config.toml
norm_place = "pre"
bias = "none"
grad_clip = 1.0
warmup_steps = 163
final_lr_fraction = 0.0
steps = 4292
dataset = "wikipedia_en"
Each number is 128 + 32 x the weight over the matrix's rms, rounded and kept within 0 to 255. Layers, rows and columns count from 0.

# layer 2 attention key, 576x576, rms 0.0276, rows 126-127, columns 512-575
[[133 125  79 176 133  75 105 138 124 125 117 139 121 129 118 114 148  89  21 153 163 133 171 125 109 171  93 123 132  96 111 156 132 140 136 124 139  70 101 180 131 180 115 153 141 108 124 112 158 180 114 118 151  85 139 131 121 162 112 130 156 173 156 110]
 [139 152 170 158  91 149 136 125 115 130 129 109 129  69 148 159 137 157 108 201 108 110 153 148 101 153 142 136 111 162 128 114 149 134 146 161 136 153  92  79  96 127  45 164 120 105 109 172 138  99 125  91 119 135 133 158 130 102 134 145 131 107 163 127]]
# layer 2 attention query, 576x576, rms 0.0276, rows 127, columns 512-575
[[129 114  95 111 182  88 104 105 152  92 107 157 146 122 112 153 111 133 189 106 128 111 101 105 131  91 144  97 147 158 115 161 112 113  86 136  98 145 155  79 130 118 128 109 133  96 118 146 156 108  40 111 121 129 180  96 126 102  95  95 161 123  87 135]]
# layer 2 attention value, 576x576, rms 0.0276, rows 64-114, columns 512-575
[[129  74 200 114 108 173 158  57 131 167 140 171 187 159 144 144 169 139 136 105 115  74 133 118 155 187 197 176 164 113 129 114 164  89 116 118 108 109 159 204 137 122 179  88 128 201  67 224 106 228 128  39 160  83 142  65 135  99 176 169  96 176 146 121]
 [ 93  93 131 136  85  87  71 140 119 144 126 135 123 157 145 163 113 135 200 103  77 128 141 126 115 124 155 131  94 154 145 125  78 111 165  77 146 153 142 142 131  96 129 102 131 142 140 160 131 110 103  93 196 124 147 120 158 154 117  95 125 165 109  74]
 [185  82 175 124 144  86 130 123 132  67 123 113 125 164 122  40 120 115 117 117 113 132 132 117 157  99 125 134  81 177 114 144 145 130 160 198 119 129 175  69 128  64 123  98 115 146 156 113 131 163 148 118 150 130 114 127 112 186 133 135 104 153 141 130]
 [151  97  77 107 118 147 159 104 236 175 117 134 172 146 137 160 175 141 114  75  71 155 115  89 130 150 137 128 151 135 133 111 138 125 116 138  67 130 132 146 138 176 211  96 149 166 115 116 115 123  97 120 147 106  90  76 139 129 140  39 108  72  99 130]
 [108 148  80  27 104  52  59 116  97  87 152 138 156 147  86 138 153 107 170  97 132 159 135 176 114 161 118 154  88 101 149 149 145 101 133 157 160 180 124 146 164  76 115  97 109 116 195 162 124 138 105 210 119 126  72 155 169 140 145 128 147 125  63 114]
 [ 95 137 202  92 151 134 136 112 144 174 109 150 175 103 116 142 149 106  93  41 108 115 135 116 159 144 172 123 144 123 118 121 173  26 120  91  98 115 150 157  92 153 169  92 122 203  86 128 112 137 161 129 150 105 130 144  88 121 120 123 123 124 155 166]
 [ 75 101 137 108 110 106 103 117 186  63 115 140 150 118 127 166 120 108  85 106 128 150 105 143  80  86 123 127 127 131 152 120 104 137 123 128 164  96  91  85 123 166 105 111  99  93 129  58 136  55 162 154  99 140 150 123 138  88 134 122 117 206  61 138]
 [154 105 164 155 133 156 114 151  75 158 130 141 110 150 129  91 166 160 128 155  64  86 106 110 163 179 113 182 119  79  87 142 125 141 140 169 108 160 186  94 108 102 160 144 143 120 113 190 116 193 108 103 158 109 143  56 169 150 144 167 124 120 106  80]
 [139 154 143 220 171 124 159  96  75 162 140 118 167 136  98  62 133 131 154 129  83 140 114  39 140 116 143 154 142 163 121 145  85  65 135 169 134 162 164 112 160 127 112 112 157 155 178 189 118 175 129 104 107 105 153  74 107 137 193 181 112 162 132 140]
 [136 108  73 117 131 164 191  71 183  91 126 138 213 119 162 135 131 109 117  91 113  65 148  97 124 167 122  83 136 108 156 143  54 114 130 123  52 146 169 153 154 150 121 126 121 153 115 150 139  72  94 159 159 170 126  99 125 108 150 141 115 113 145 107]
 [139 154 111  94 186  69 118 135  71 144 131 107  84 112 100 142 147 138 126 137  98 198 154 127 101 105 143 126 140 129 136 123 175  66 125 133 142  72 109 132 168 123 144 129 109  98 160  74 127 130 140 116  79 106 146 176 167 155 151 134 146 103 115 118]
 [133 137 158 127 144 105 120  87 119 160 116 123 110 156 110 134 143 129 118 128 195 126 144 107 132 126 114 176 133 144  68 133  76  93 132 152 189 158  94 144 119  63  95  97 122 131 181 194 152 196 188 128 122 191 148 108 134 154 179 198 123 143 122 101]
 [123 114  82 126 152 144  99 106 141 136 114 135 130 144 137 114 149  91  77  90 141 126 119 143 130 140 108 121  72 140  60 159 154 131 149 176 159 208 168 164 106  99 136 129 124 142 126 171 130 163  89 126 155 132  98  79 141 143 137 152 134 168 102 131]
 [107 131 171 184 132 108 169 100 111  86 133 127 164 110 144 139 142 178 122 129 117 166  83 111 187 155 172 178  87 121 101 121 194  69 123 158  80 134 139  85 203 105 136  79 133 167  42 134 112 164 119 108 161 135 117 135  91 131 167 123 106 118  98 143]
 [121 126 155 146 110 143 110 121  92  86  97 127 149  36 113 128 135 143 133 156 131  81 113  89 112  86 140  99 143 109 119 113 114 116 131 144 134 107 115  54 147 143 130 124 146  18 175 132 122  97 175 147 148 116 147 132 121  89 147 140 134 167  98 155]
 [112 169 186 135 125 116  98 152 190 110 112 149 131  91 116 147 111 183 148 166 152 178 113 160 113  77 163 148 125 178 107 116 100 128 132 135 150 104  84  71 132  99 174 132 168  71 113 100 116  89 146 134 126 155 138 159 104 130  94 114 155  79 100 141]
 [102 168 148  89 111 158 164 133 114 108 119 117 149 131 116 137 158  95 144 125 103  56 111 110 112 145 168 131 114 105 132 145 188 139 140 161 100 165 185 109 136 159 133  96 132 125 127 129 134 169 178 132 122 108  94 163  91 131 154 142 115 131 137 123]
 [129 120 139 119 174  87 161  88 111 143 127 120 113 152 104 131 146 198 140 105  82 220 138  98  84 112 123 151 132 170 182 132  93 112 148 118 137 116 119 119 145 125 169 142 132 139 117 157 125 153 151 114 109 151 143 195 160 194 116 108 131  90 120 112]
 [157  90 143  58 128  58  85 118 130 119 128 116 118 114 129 111 175 168 126 125 146 140 140  91 144 120 122  90 146 192 131 110 139 116 135 147 154 115 109  80 107  91 133 130 151  80 137 143 121 150 123  99 109 139 151 159 159 132  98 125 116 125 133 129]
 [161 120 133 179 136  81  97 146 128 149 133  90 138 175 135 139  69 152 152 111 122 160 143 151 145 120 144 174  83 120 152 134 171 135 145  73 152 142 101 134  57  82 139 153 125 172 122 124 166 158 150 123 131 114 110 161 122 207 100  89 155 160 172 109]
 [100  91 191  78 123 114 172 120 157 147 128 103 173 175 138 138 133 102 162  49 132  97 168 120 143 185 154 144 116 153 140 138  60  95 112 110  81 129 159 182 134 123 100  61 106 189 100 156 126 130 142 124 186 142 101 118  84  90 137 119 108 126 147 118]
 [115  81  66 129 146 100 132 122  75 122 142 119  87 117 106 146 168  89 196 145 157 138 145  85  86 132 163 110 205 126 150 118 181  91 130  94 180 136  93 196 174 141  84 115 149 137 148 177 123 189  88  70  90 109 177 115 177 136 229 155 114 113 134 145]
 [129 116  58 137 172 152 151  97 114 130 122 146 171 103 129 123 120 126 144 145 207 145 143 132 121 159 187 114 148 131 144 116 167 107 123 109  89 111 107 158 140 166 115 143 145 132 109 110 114 107 123 124 148 114 108  98 148  94 115 112 133 120 120 118]
 [116 147 139 148 104 107  75  85 206 120 158 124 166 117 147 153  48 131 116 127 127  89 175 174 118 116 115  99  84 106 148 106  51 144 135 119 148 158  86  94  77 111 149  65 135 100 126  72 137  57  90 131 200 192 156 113 109 132 174  97  91 151 128 120]
 [166 116  88 104 131 145 113 106 121 133 115 180 141 104 124 109 130 109  73  80 163 112 124 150 128  97 147 144 154 119  75 130 179 155 112 157  51 177 115 103  98 132 157 113 136 115  74  91 144 190 100 108 128 134 114 188 145 113  78  79 162 198 184 109]
 [182 103  47 161 139 186 126 136  90 188 108 118 108 176 120 132 167  58 119 115 170 137 117 141 161 112 158 141 138 138 102 160 159 147 129  83 166 138 151 167 119 122 123 193 111 202 161 183 119 127  72 110 103  90 113 199 120 128 138  81 132 128 165 175]
 [132 153 160 109 117 129 149 122  51 164 137 104 106 155 134 139  80 126 162 158 120  85 142 125 131 130 151 157 104  99 156 118 154 110 125 133 178 146 139 120 128  78 146 160 124 148 131 187 141 148 129 107 158 131 151 118 114 132 158 206 137 126 133 128]
 [ 93 127 124 163 119 168 101 171 131 101 144 116 129 144 142 122  84 107 161 104 109  78 143 157 129 112 129 118 104  90 100 131 176 170 136  79 134 149 125 132 118 155  96 139 143 146 112 111 134  99 110 118 170 110  99 130 108 141 134 106 133 134 139 117]
 [135 102 204 101 132 186 126 122 110  76 134 134 102 166 152 196 153  90 128 138 125 112 114 131 199 227 119 187  72 131 128 142 147 102 131  83 130 135 154 111  66 184 106 167  80 142  87  83 126 142 191 109 165 120  94  83 147 129  67 114  74 169 102  70]
 [ 91 165 136 174 137  99  89 149 148  93 121  87  88  97 115 163 100 183 168 143 146 175  93 111 120 145 126  77 137 171 111 101 115 120 134 124 121  90  68  83  91 140 142  83 147  73 117  71 155 140 174 139 101 125 142  88 125 120 107 118 109 143  96 152]
 [124 127 145 114 175 150 178 150  95  85 146 141  75 152 128 152  92 138 180  94  88 149 174 147 128 120 137 136 124 136 130 126 115 123 112  57 138 135 134 156 154 146  96 158 142 171 160 125 141 126 158 185 129 136 103 131 133 136 171 151 140  57 129 111]
 [ 75 172  97 110 141 140 139 124 132 192 128 157 124 121 129 160 147 124 149 183  82 176 103 126 113 168 119 150 110 149  83 140 120  65 118 158 130 160 147 166 219 107 167  64 156 100 151 138 125 161  96 137  39 111 124 104 185 108 119 171 178 124 117 104]
 [109 159 125 123 142 131 117 163 183 162 138 128 111 170 121  56  78 135 152 129  92 123 131 177 119 100 146  95 154 131 120 106 143 151 132 101 138 147 140 123  91 136 150 143 145 145  52  95 117 130 137 115 107 162 173 104  86 137 121 105 134  95 137 121]
 [117 105 194 179  87 167 186 140  59 111  86 130 101 126 128 174  96 134 166 161 114  98 118 107 145 142 150 199  58 120 135 122  89  83 146  87 110 114 147 138 124 122 146  79 117 194 134 141 144 102 162  66 140 113 170  83 113 148 110 128 155 104 126 109]
 [107 113 209 133 147 111 155 101 110  72 125 110 104 203 122 128 115 166 142 112 126 143 121 124 156 158 121 133 101 168 179 124  87 125 142 135 115  83 148  96 171 128 128  92 116 181  96 126 121 139 187 102 156 123 113 104 121 165 155 165  90 112 104 129]
 [127 123 117 117 121 189 148  96 157 186 111 162 157 144 159 124 128  91 110  98 141  47 122  97 140 149 137 122 109  99  81 133 130 119 105 119 129 138 152 124 101 134 147 124 131 158  88 140 125 129  91 121 124 122 124 111 121 107 160 139 100 112 147  93]
 [127 108 100 108 166  89 137 110 130 184 128 140 166 127  98 116 156 144 102 127 113 128 105 114 188 120 113 113 126 134 111 128  85  88 117 161  90 135 133 113 131 122 108  63 132 102 138 152 128 161 124 153  94 119 119 101 173 135 128 129 159 139 123 143]
 [139 148  55  66 128 170 127 149 135 124 132 124 172  78 130 132 161 101 135 125 106 148 131 159 115 128 119 126  89  70 131 132 152 138 133 112 100 155 132  97 143 178 133 170 134 106 139  93 110  32  79 201 124 102  77 154 112 115  39  71 146  90 131 129]
 [ 88 160 151 137 148  61 176 144  94 108 136  94 100 165 118 104 117 158 154 111 161 130 124 121 150 172 177 115 201 127 119 129 136 106 109  58  79  93 119 152 110 158  99 112 109 197 109  74 121 123 204  94 133 127  76 139 135  91 101 149 116 129  73 123]
 [107 137 192 162 152 130 147  72 186  67 137 124 116  83 156 205 136 216 105 159  85  99 122  96  96 103  89 124 175 120 134 110  63 128 108 127 158 111  95  97 129 149 114  95 168  71  87 118 128 162 121 151 129 178 162 119 188 112 151 184 100 156  81  77]
 [135 119 108 139 123 140 117 153 117 102 131 151 142  76 112 121 139 110 132 134 171  61 121 100 139 144 127  89 136 101 111 124  75 135 128 138 128 149 133 126 117 134 113 139 149 100 148 103 129 152 141 113 122 138 136 145 147  64 141 146 127 155 115 146]
 [143 118 135 171 137 181 102 189 123 155 121 152 147 132 155 135  95  95 110 107 150  65 132 185 187 143 134 149 126  70  97 122 193 147 102 100 136 162 141 127  84  97  96 130 135 175  85 130 121  80  74 136 146 139 118 120  97  98 106 153 113 150 146 127]
 [100  58 134 130 164 169 152  55 151  23 128 163 145  80 108 135 144 145 109 108 138 166  77  33 151 117 141  77 108 131 202 131 105 136 127 173  91 105 145  44 106 128 161 138 140  99 108 125  97 145 136 164  87 109 119 134 110 126 153 107 103 118  97 171]
 [160 144 149 139 157 146 124 151 157 117 110 142 154  82 139 189 107 143 108 168 142 124 121 206  96 162 150 108 105 104 103 123 185 110 130 102 169 159 141  82  86 184 103 124 149 111  84  94 133  44 114 142 137 129 136 115 118 121 141 153 112 112 117 121]
 [126 123 169 168 171 102 138 136 105 108 143 135  57 127 128  83 124 121 135  50 107 144 143 119 163  52 125 162 127 108 103 113 103  81 114 114 175  92  80  90 124 138 141 144 138 168 134 100 134 146 131  92 121 151 152 193 112 165 166 130 122 178 175 127]
 [130 134 118 132  89 182 139 139 157 178 131 145 153  95 139 134 133  95  93 158 144  86 126 154 154 146 142 154 149  86 116 119 159 135 114 116 121 164 136 132  92 128 126 122 129 154 115 164 141 100  91 115 132 131 152  97 112  83 140 120 126 124 128 125]
 [100  77  85 154  91 159 111 110 135 125 112 129 133 119 128 154  97 142 134 123 142 134 105 125 131  77  95 145 104 171 111 127  83 175 130 103 145 131 100 101 125 115 108 159 148 120 155  91 135  71 141 139  98 147  71 182 130 137 113 110 120 156 104 116]
 [ 85 111 144  82 120 103 141  97  83 122 143 139 133 157 132 120  67 103  28 149 186 128 134 159 131 156 111 160 138  95 118 118 102 147 119 173 127 142 127 201 140  84 139  42  86 105 170 188 141 174 114 122 143 133 117 131 143  87 112 151 119 228  58 133]
 [113  72 116 182 101 169 205 104  99 136 123 142 156 133 113  52 140 110 125  58 151 106 117 108 147 123 156 172 115 112 113 132 159 100 107 101  54 124 116 135 113 154  78 119 133 244  75 119 135 131 142  75 132 109 138 131  99 115 143  76 103 128 152 130]
 [157 189 131 108 108 120 138  99 137 172 143 138 152 116 109 169 205 160 116 157  71 142 120 148  79  84 151 121 149 119 146 143 143 113 129 153 131 147 143  77 169 158 138 145 134 145  77 112 116  58 121 152  52 143 124 131 118 126 100  83 136  58 113 162]
 [ 92 186 193 121 147 171 150 127 100  99 151 171 115 129 112 203 187 119 171 128 108 119 111 154 157 102 162 105 120 128  96 118  86 120 114 122 140 149 138  96 132 155 134  79 137 127 144 111 146 101 167 107 104 170 109 164 135 110 117 143  82 110 121 154]]
# layer 2 attention output (transposed), 576x576, rms 0.0342, rows 64-114, columns 512-575
[[101 139 139 134 174 163  71 101 132  99  66 122 113 102  92 137 108 119 182 169  94 125  92 135  89  62 136 124 131 156 119 146  63 161 164 152 154 136 144 131 143 146 136 101 151 139 168 183 207 136 124 140 131 150 166 137 187 152 115 112 113 144 191 151]
 [114 163 127 112 199  97 118 191 102 134 155 140 101  85 139 127 164  99 125 160 114 135  61 134 116  68  49  58 130 153 121 126 135 158 104 128 131 131 170 157 126 134 117 192 116  86 157 119 143 113 172 134 140 136 119 139  61  80 114 150  67 149 123 190]
 [ 93 120 121  85 140 180 124 111 129  90 120 126 111 115 155 131 117 109 181 156 126 156 159 178 153 121  81 151 123 134 122  94 131 139 107  87 104  76 148  80 151 123 129 164 113  31 146 158 125 120 132 172 157 139  99 178  57 115 151  64 147 105 123 127]
 [133  93  99 156  91 116  99 137 147 127 173 107  95  72 123 169  71 119 133  83 129 128 124 107 124 108 146  62  91 134 136 182 121 126 101 154 170 117  93 140 124 139 143 150 131  94  83 148 109 110 102 102 159 121 154 153 146  86 137 147 107 186 153 146]
 [138 122 144 162 122 150  97 139 141 132 159 155 129 119 163  79  86 134 118 135 196 117 153 192 116 121 136 137 139 149 164 105 165 173 119 111 100  93 150 137 115 102 125 153 121 184 111 135  95 129 163 106 161 130 127 146  94 145 173  97 109  73 162 146]
 [144 121 133 180 149 141 107  80  72  69 120 137  99  94 104 115  93 140 152 150 111 142 140 140 106  81 106  90 148 178 167  87 112 187 141 131 146 133 148 101 122 156 164 118 106 148 114 178 209 155 107 130 184 163 131 177 169 125 104 137 102 135 152 121]
 [158 132  99 153 131 134  97 159 136 149 111 131  98 117 128 155  72 109 180 114 120 101  98 136 137 163 116 159 118 145 150 119 140  97  69 104 119 161 141 142 107 157  67 107 106 146 110  57 150 127 104  96 133 102 180 150 148 122 110 102 151 129 144 148]
 [105 112 126 110 154 157  94 152 139 111 136 138  87 130 142 144 156 132  89 167 130 124 138 129 198 107 121 106 181 133 115 162  81 167 124 121 129 132 123 166 192  73 119 132 129 120 179 144 118 121 132 160 140 156 101 110 114 131  69 118 146 143 152 162]
 [120 116 162 113 145 150 104 132 166  90 129 136  77 129 104 121  89 161  89 181 102 131 125 145 127 151 108 138 163  99 119 102 152 184 171 148 104 112 149 159 177 129 138 154 179 115 126 162 118 158 146 169 172 155 127 163  95 167 104 111 149 175 189 127]
 [134 161 129 132 176 117 144 178  86 161 113 140 142 139 118  82  99  92 185 108 163 127  89 129  99  74 119  94 133 174 132 168 142  62 147  71 146 166 145 190 167  86 166 113 119 175 101 101 102 147 116  81 155 128 141 161 146  61 104 105 125 131 109  98]
 [152 130 126 127 104 162  96  26 142 108 105 130 189 134 136  84 130 151 114 149 114 131 129 140 101 127 124 126 157 144 145 102 159 169 124 154  79  62 125  74 121 145 146 151 164 150 146 153  95 127 141 151 156 142 135 160 101 164 159 136 144  17 105  92]
 [ 95 127 165  87 125 152 129 150 110 128  89 108 143 104 145  83 144 149  96 138 108 102 151 151 164 103 139 135  82 138 118 112 146 155 136 123  92  59 147 135 183 136 147 192 154 115 131 154 112 123 129 186 116 130  41 126  82 136 174  77 128 129 132 140]
 [117 176 120 122 145 157 153 118 111 112 169 175  92 112 126 140 108 102 143 130 148 143 153 180 140  93  71 149 169  97 142 108 131 147 126 105 159  77 131 128 147 105 145 157 141  63  51 113 112 159 143  95 121 108 109 169 134 118 152  97  80 118 144 120]
 [128  99 141 105 169 160  67 131  71 135  43 143 121 157 156 134 123 137  66 140 136 112 115 203 133 109 111 115 157 175 109 170  66 150 156 142 156 152 139 109 175 123 194 145 103 183 117 123 185  94 137 183 122 132 137 136 108 180  98 157 126 179 170 154]
 [134 138 131 131 118 165 127 168 127 150 134 159  88 120 109  81 193 135 149 158  86 147 142 150 172  91 125 129 192 137 144 117 103  97 147 106 160 202 163 169 134  91 114 121  98 131  55 130 155  89 102  95 161 119  53 140 113 124 101 122 131 121 153 139]
 [134 140 116 115 123 128 170 145 110 108  91 104  97 122 131 153 114 170 128 136  67 137  94 107 129 187 111 204 169 126  98 153 162 131  91 143 103 128 149 102 122 146  53 101  93 120 150 149 154  78 105 105 120 135 183  59 132 176 114 154 137 144 125 154]
 [103 106 157  98 144 117 130 119 101 123 117 176  85 115 144 141  91 123 155 136 133 122 153 182 163  86 109 116 157 141 136 149 114 111 120 120 128 161 165 156 112 111 129 128 111 113 119 140 119  95 133  93 146 137  97 103 149 121  68  94 127 157 113 142]
 [128  80 128 144 143 148 112 102 145 122  99 109 149 104 161 143 148 136  91 128 134 110 126 155 109 139  84 123 107 141 134 115 118 187 100 168  99 105 163 112 102 195 134 203 116 117 152 157  93 132 163 168 115 145 140 173  93 125 144 144 111  83  89 162]
 [112 136  95 104 152 142 162  92 127 114  95 112 141 107 125 120 126 118 150 159 138 158 164 116 123 105 114 103 110 148 138 113 119 119 177  82 123 127 167 126 132 174 141 173 126  97 128 171 137  97 163 134 167 125 130 111  71 149 150 150 140 120 100 167]
 [ 83 113 139 123 140 107 145 116 102 130 113 159 164 110 170 181 189 102 126 103 132 101 129 171 144 141  63 127 100 156 129  86 135 147  93 198  62  71 134  96  93 167 115 189 133  91 190 133 148 115 168 170  91 165 112 137 136 107  85 171  68 117  57 154]
 [144 163 144 156 195 103  95 147 104  81 104  96 134 119 124 115 113 133 136 152  84 128 108 145  97 115 136 120  58 120 120 145 117 126 157  90 175 136 123 124 121 123 176 107 136 142 144 129 149 157 110 169 124 143 108 160 141 125 180 127 135 130 177 137]
 [112 128 134 109 100 137  76 102 196 140 146 121 160 139  99  69 134 140 103 179 126 135 128 117  46  95 171 105 151  90 106 116 121 159 220 133 152 140 123 147 150 108 132 149 162 159 102 165  74 137 179  90 105 128 149 132  98 190 152 145 137 115 149  93]
 [113 138 135  76  70  86 147 122 113 138 121 124 138 108  98 116 136 131 110  94 127 148 114  88  80 121 166 159 171 121 153 149 127  80 132 152 161 134  97 155 185 132 126 112 138 181 101 126 120  88 128  84 115 102 178 120 143 157 132 154 127 148  93 100]
 [143 143 133 114 158 101 136 179  79 189 154 144 140 154 132 126 127 123 165  88 102 136 102 101 139  99 115 132  79 125 114 161 142 132 114 132  86 172 123 146 103 103 154  93 135 154  76  92 123 104 107 160 159 112  81 105 149 114  74 126 126 157 122 158]
 [135 138 148  99  98  99 187  73 112 145 157 200 209 127 106 147 168  97 145 157  86 138 125 104  92 104 138 157 163 114 126 170 154  79 104 134 122  73 143 127 183 123 151 126  81 120  84 146 140 135 177 113 130 119 104  90 156 119 160 108 127  29  41 115]
 [155 153 101 150  96 102 170 103 197 101 200 173 171 153  58 106  92 130 108 111 142 122 121  85  78 189 180  98 155 125  91  86 171 150 164 156 167  97  87 125 102 105  82  97 103 151 145 156 100 164 150  85  57 155 182 109 191 146 179 139 121 117 153  79]
 [111 128 131 118 156 143 121 125 117 137 124 178 132 190 160 108 155 104  94 166 108 116 124 136 159 108 113 124 186 100  95 124  96 151 115 133 151 116 137 134 129  88 151  85 132 144 132 128  97 118 164 137 120 117  99  98 145 153  84 134 118 125 136 139]
 [148 162 124  98 140  77 152 143  93 176 166 146 119 140 124 148 140 100 152 119 144 142 126 115 136 150 125 110 150 109  94 132 135 109 127 113 132 154 119 132 105  77 120  92 127 127 115  95 141  83 138 127 142 119 116  86 155 116  89 157 115 166 123 101]
 [116 123 141 115 226  88  91 174 140 104  93  94 110 120 176 164  99 128 160  94 119  94 151 183 124 113 111 131  86 152 150 158 136  97 128 117 106 100 152 117 139 128 186 118 113  87 140 103 198 102 141 170 116 130 141 130 183 142 154 113  85 122  67 193]
 [125  90 141  81  66 112 122 176 137  98 105  88 123  93 160 109 127 164 107 113  94 137 135 150 127 137 136 152  81 159 171 110 125 161 149 154 105 167 101  86 118 171 150 189 176 105 102 129 121 105 125 162 156 145  89 159  90 118 122  81 156 143 138 143]
 [141 110 163 138 123  99 126 118 178 170 163  70 142  94 135 170 124  86 181 152 131 137 106  56  79 151 157 175 107 111 116 104 132  77 127 145  79 118 134 133  84 147 126 206 133 130 107 187 169 162 117 101 116 156 140 122 104 126 191 177  89 132 144 105]
 [135 150 134 143 119 150  69 104 145 119  89 123 107 133 173 122 111 141 107 151 148 100 120 194 154  69 134 152 154  93 142 129 153 163 120 147  72  84 163 102 165 134 129 154 164 156 161 135 124 143  97  73 141 105 164 111 126 166 115 145 130 119 119 181]
 [128 113 124 136 122 117 207 128  80 141 145 160 139 148  89 157 165 144 132 128 111 117 128  62  77 119 146 163 136 156 126 156 131 127 145 104 157 149 159 147 151  93 124  77 125 124 148 151  88 118 133  84 134 122 130  51 137 171  52 114 117 154 106 130]
 [120 128 165  78 213 122  96 143 154 106 121 104 165 112 164 129 177 121  92 131 101 134  90 153 159  88  71  75 168 156 131 174 115 178 121 148 127 158 122 130 115 116 118 151 113 145 169 125 170 176 120 174 118 171  77 172 111  86  38 164 148 125 166 113]
 [120 106 150 129 169 139 111 150 124  99  95  82 114  91 170 141 134 152 124 137 131 129 108 138 118  98 103 103  97 173 132 132  78 177 120 119 102 142 179 113 130 168 151 193  96  95 147 155 130 123 140 176 115 140 116 165  98 156 141 107 130 145 170 136]
 [111 152 128 130 136  95 162 160 108 133 144 141 120 158 101 128 162 111 147 132 119 110 118 118 131 104 145  87 128 134 106 168 136 124 145 105 172 149 100 161 171  55 147  61 114 152  99 120 116 158 102  89 123 129 106  87 177 112 123 144 149 144 135 114]
 [111 173 124 107 161 109 136 163 101 104 125  98 179 108 131 127 146 153 143 157 164 147 135 152 113 137 188 168 125 149 162 102 147 110 171 116 115  95 102 144 169 140 155 164 124 163 146 176 131 149 169 126 160 172 134 109 107 149 160 112 170 118 157 101]
 [160 182  72 161 100  96 141 129 122 137 178 155 131 163 115 128  96 127 116 101 186 155 117 105 106 152 129 110 158  86 129 120 174  72 113  97 160 137  56 129 129  76  91  75 117 164 120 116 128  99 122  98 139 120 191 111 122  82 119 158  92 135 120 115]
 [148 109 150 148 141 104 130 159 116  81 109  73 132 135 107 123 125 147 120 134 108 125 119 150 130 138 196  97  64 165 151 128 145 134 236 135 172 169 134 133 129 133 112 114 133 168 199 172 149 120 107  61 137 191 149  77 152 196 128 101 164 169 162  93]
 [121 103 161  80 157 112 126 175 113 192  61 124 120 104 165 154 157  84 177 129  93 125 130 136 109  78 136 133  61 175 127 154  88 120 145 122 111 176 167 109 141 154 180 203 149 153  97  94 180 130 101 158 141  77  60 147 116  90 125 130 135 133 111 179]
 [110 139 148 104  89 123 149 130 156 136 139 131 116 119  97  63 126 124 116 133 103 115 157 107 123  95 178 107 157 146 130 147 115 123 160  97 156 165 137 156 158  97 137  72 146 176  60 128 105 132 122 101 152 116  68  77 107 125 132  81 144 123 111 138]
 [148 157 118 136 132 108 154 157 109 135 158 141 109 155 116 122 145 121 154 105 128 120 122  69 151 145 143 126 146 136  99 128 149  85 159  92 158 128  84 148 169  58 115  69 127 162 127 111 151 120 101 102 115 138 133  97 153 132 116 139 134 166 142  75]
 [111  54 111 105  85 164 124 154 146 110  78 100  75 103 131 124  60 149 168 163 135 136 147 124 117 152 104 182 161 156 149 139 111 116  91 136 110 199 158 136 144 161 121 129 124 159  99 146 133 141  89 129 157 139 168 144 120 169  99  94 124 116 161 127]
 [156  96 121  70 109 115 168 168 125 171 134 100 123 133 133 192 162 110 137 104 117  96  95  76 135 153 112 222 149 140  63 138 176 107  68 161 107 127  70 111 125 133 174 112 137 147  46 133 149 127 103 155 127 104 135 117 141  81 135 107 150 141 119 169]
 [174  82 125 131 123 176  95  82 140 150 119 124 150 139 118  87 136 158 139 178  84 113 131  88 112 131 104 100 136 156 128  90 120 145  84 154 100 134 200  80 115 183 159 160 153 127 183 133 151 103 133 196 124 118  77 120 128 167 122 128 114  68 122 115]
 [130 149 108 135 130  97 141 160 121 141 144 139 133 164 112 150 131 120 121 108 139 127 120  85 155 148 176 141 155  96  94 159 135  95 142  94 166 149  86 160 161  73 112  52 121 162 112  86 157 118 122 107 121 123 134  83 164 129 108 146 131 206 139 114]
 [114 158 137  98 109  78 201 221 132 121 156  87 125 115 115 153 152 150 117 112 117 138 117 128 175 193 119 153  68 144 117 123 138 112 109 148 103 139 119 126 102 109 104 162  82 133 121  95 118 135 109 142 114 109 125  91 142  69 185 132 116 159 134 125]
 [119 171 150 109 152 162 101  77 125 136  46 146 186 130 128 127 101  97 138 137 125 136 151 166 162  88 167 117 130 125 130  97  93 161 143 133 104  87 108 110 106 160 150 134 185 154  64  82 184 169 121 136 175 100  86 163 136 177 183  77 162  95 173 120]
 [136 112 130 131 118  96 124 184 101  89 167 114 134 118  92 148 177 172  87 132 147 123 115 103 107 150 162 138 139 132 140 134  80 139 142 136 149 207 109 175 163 125 120 125 112 176 166 109 147 161 168 137  81 133 177  87 182 152 115 145 139 173 131  82]
 [162 100 121 146 118 109 136 150 107 173 159 151 115 141 119 175 113 128 100  59 134 108  90  96  99 142 133 152 130 183  86 124 177 164 100 124  83 102 124 148 135 110 123 104 108 158 106 115  97  70  97 159 128 146 182 126 146  98  88 149 130 146  99 149]
 [137 166 173 135 128  96 105 127 161 103 124 115  71 134 149 152  76 127 162 174  82 124 108 104 148  93 171 156 116 185  97 149 138 148 148 117  90 123 117 156 107 149 101 187 107 139  96 167 172 109  97  90 133 139 123  53 137 151 146  96 113 152 186 163]]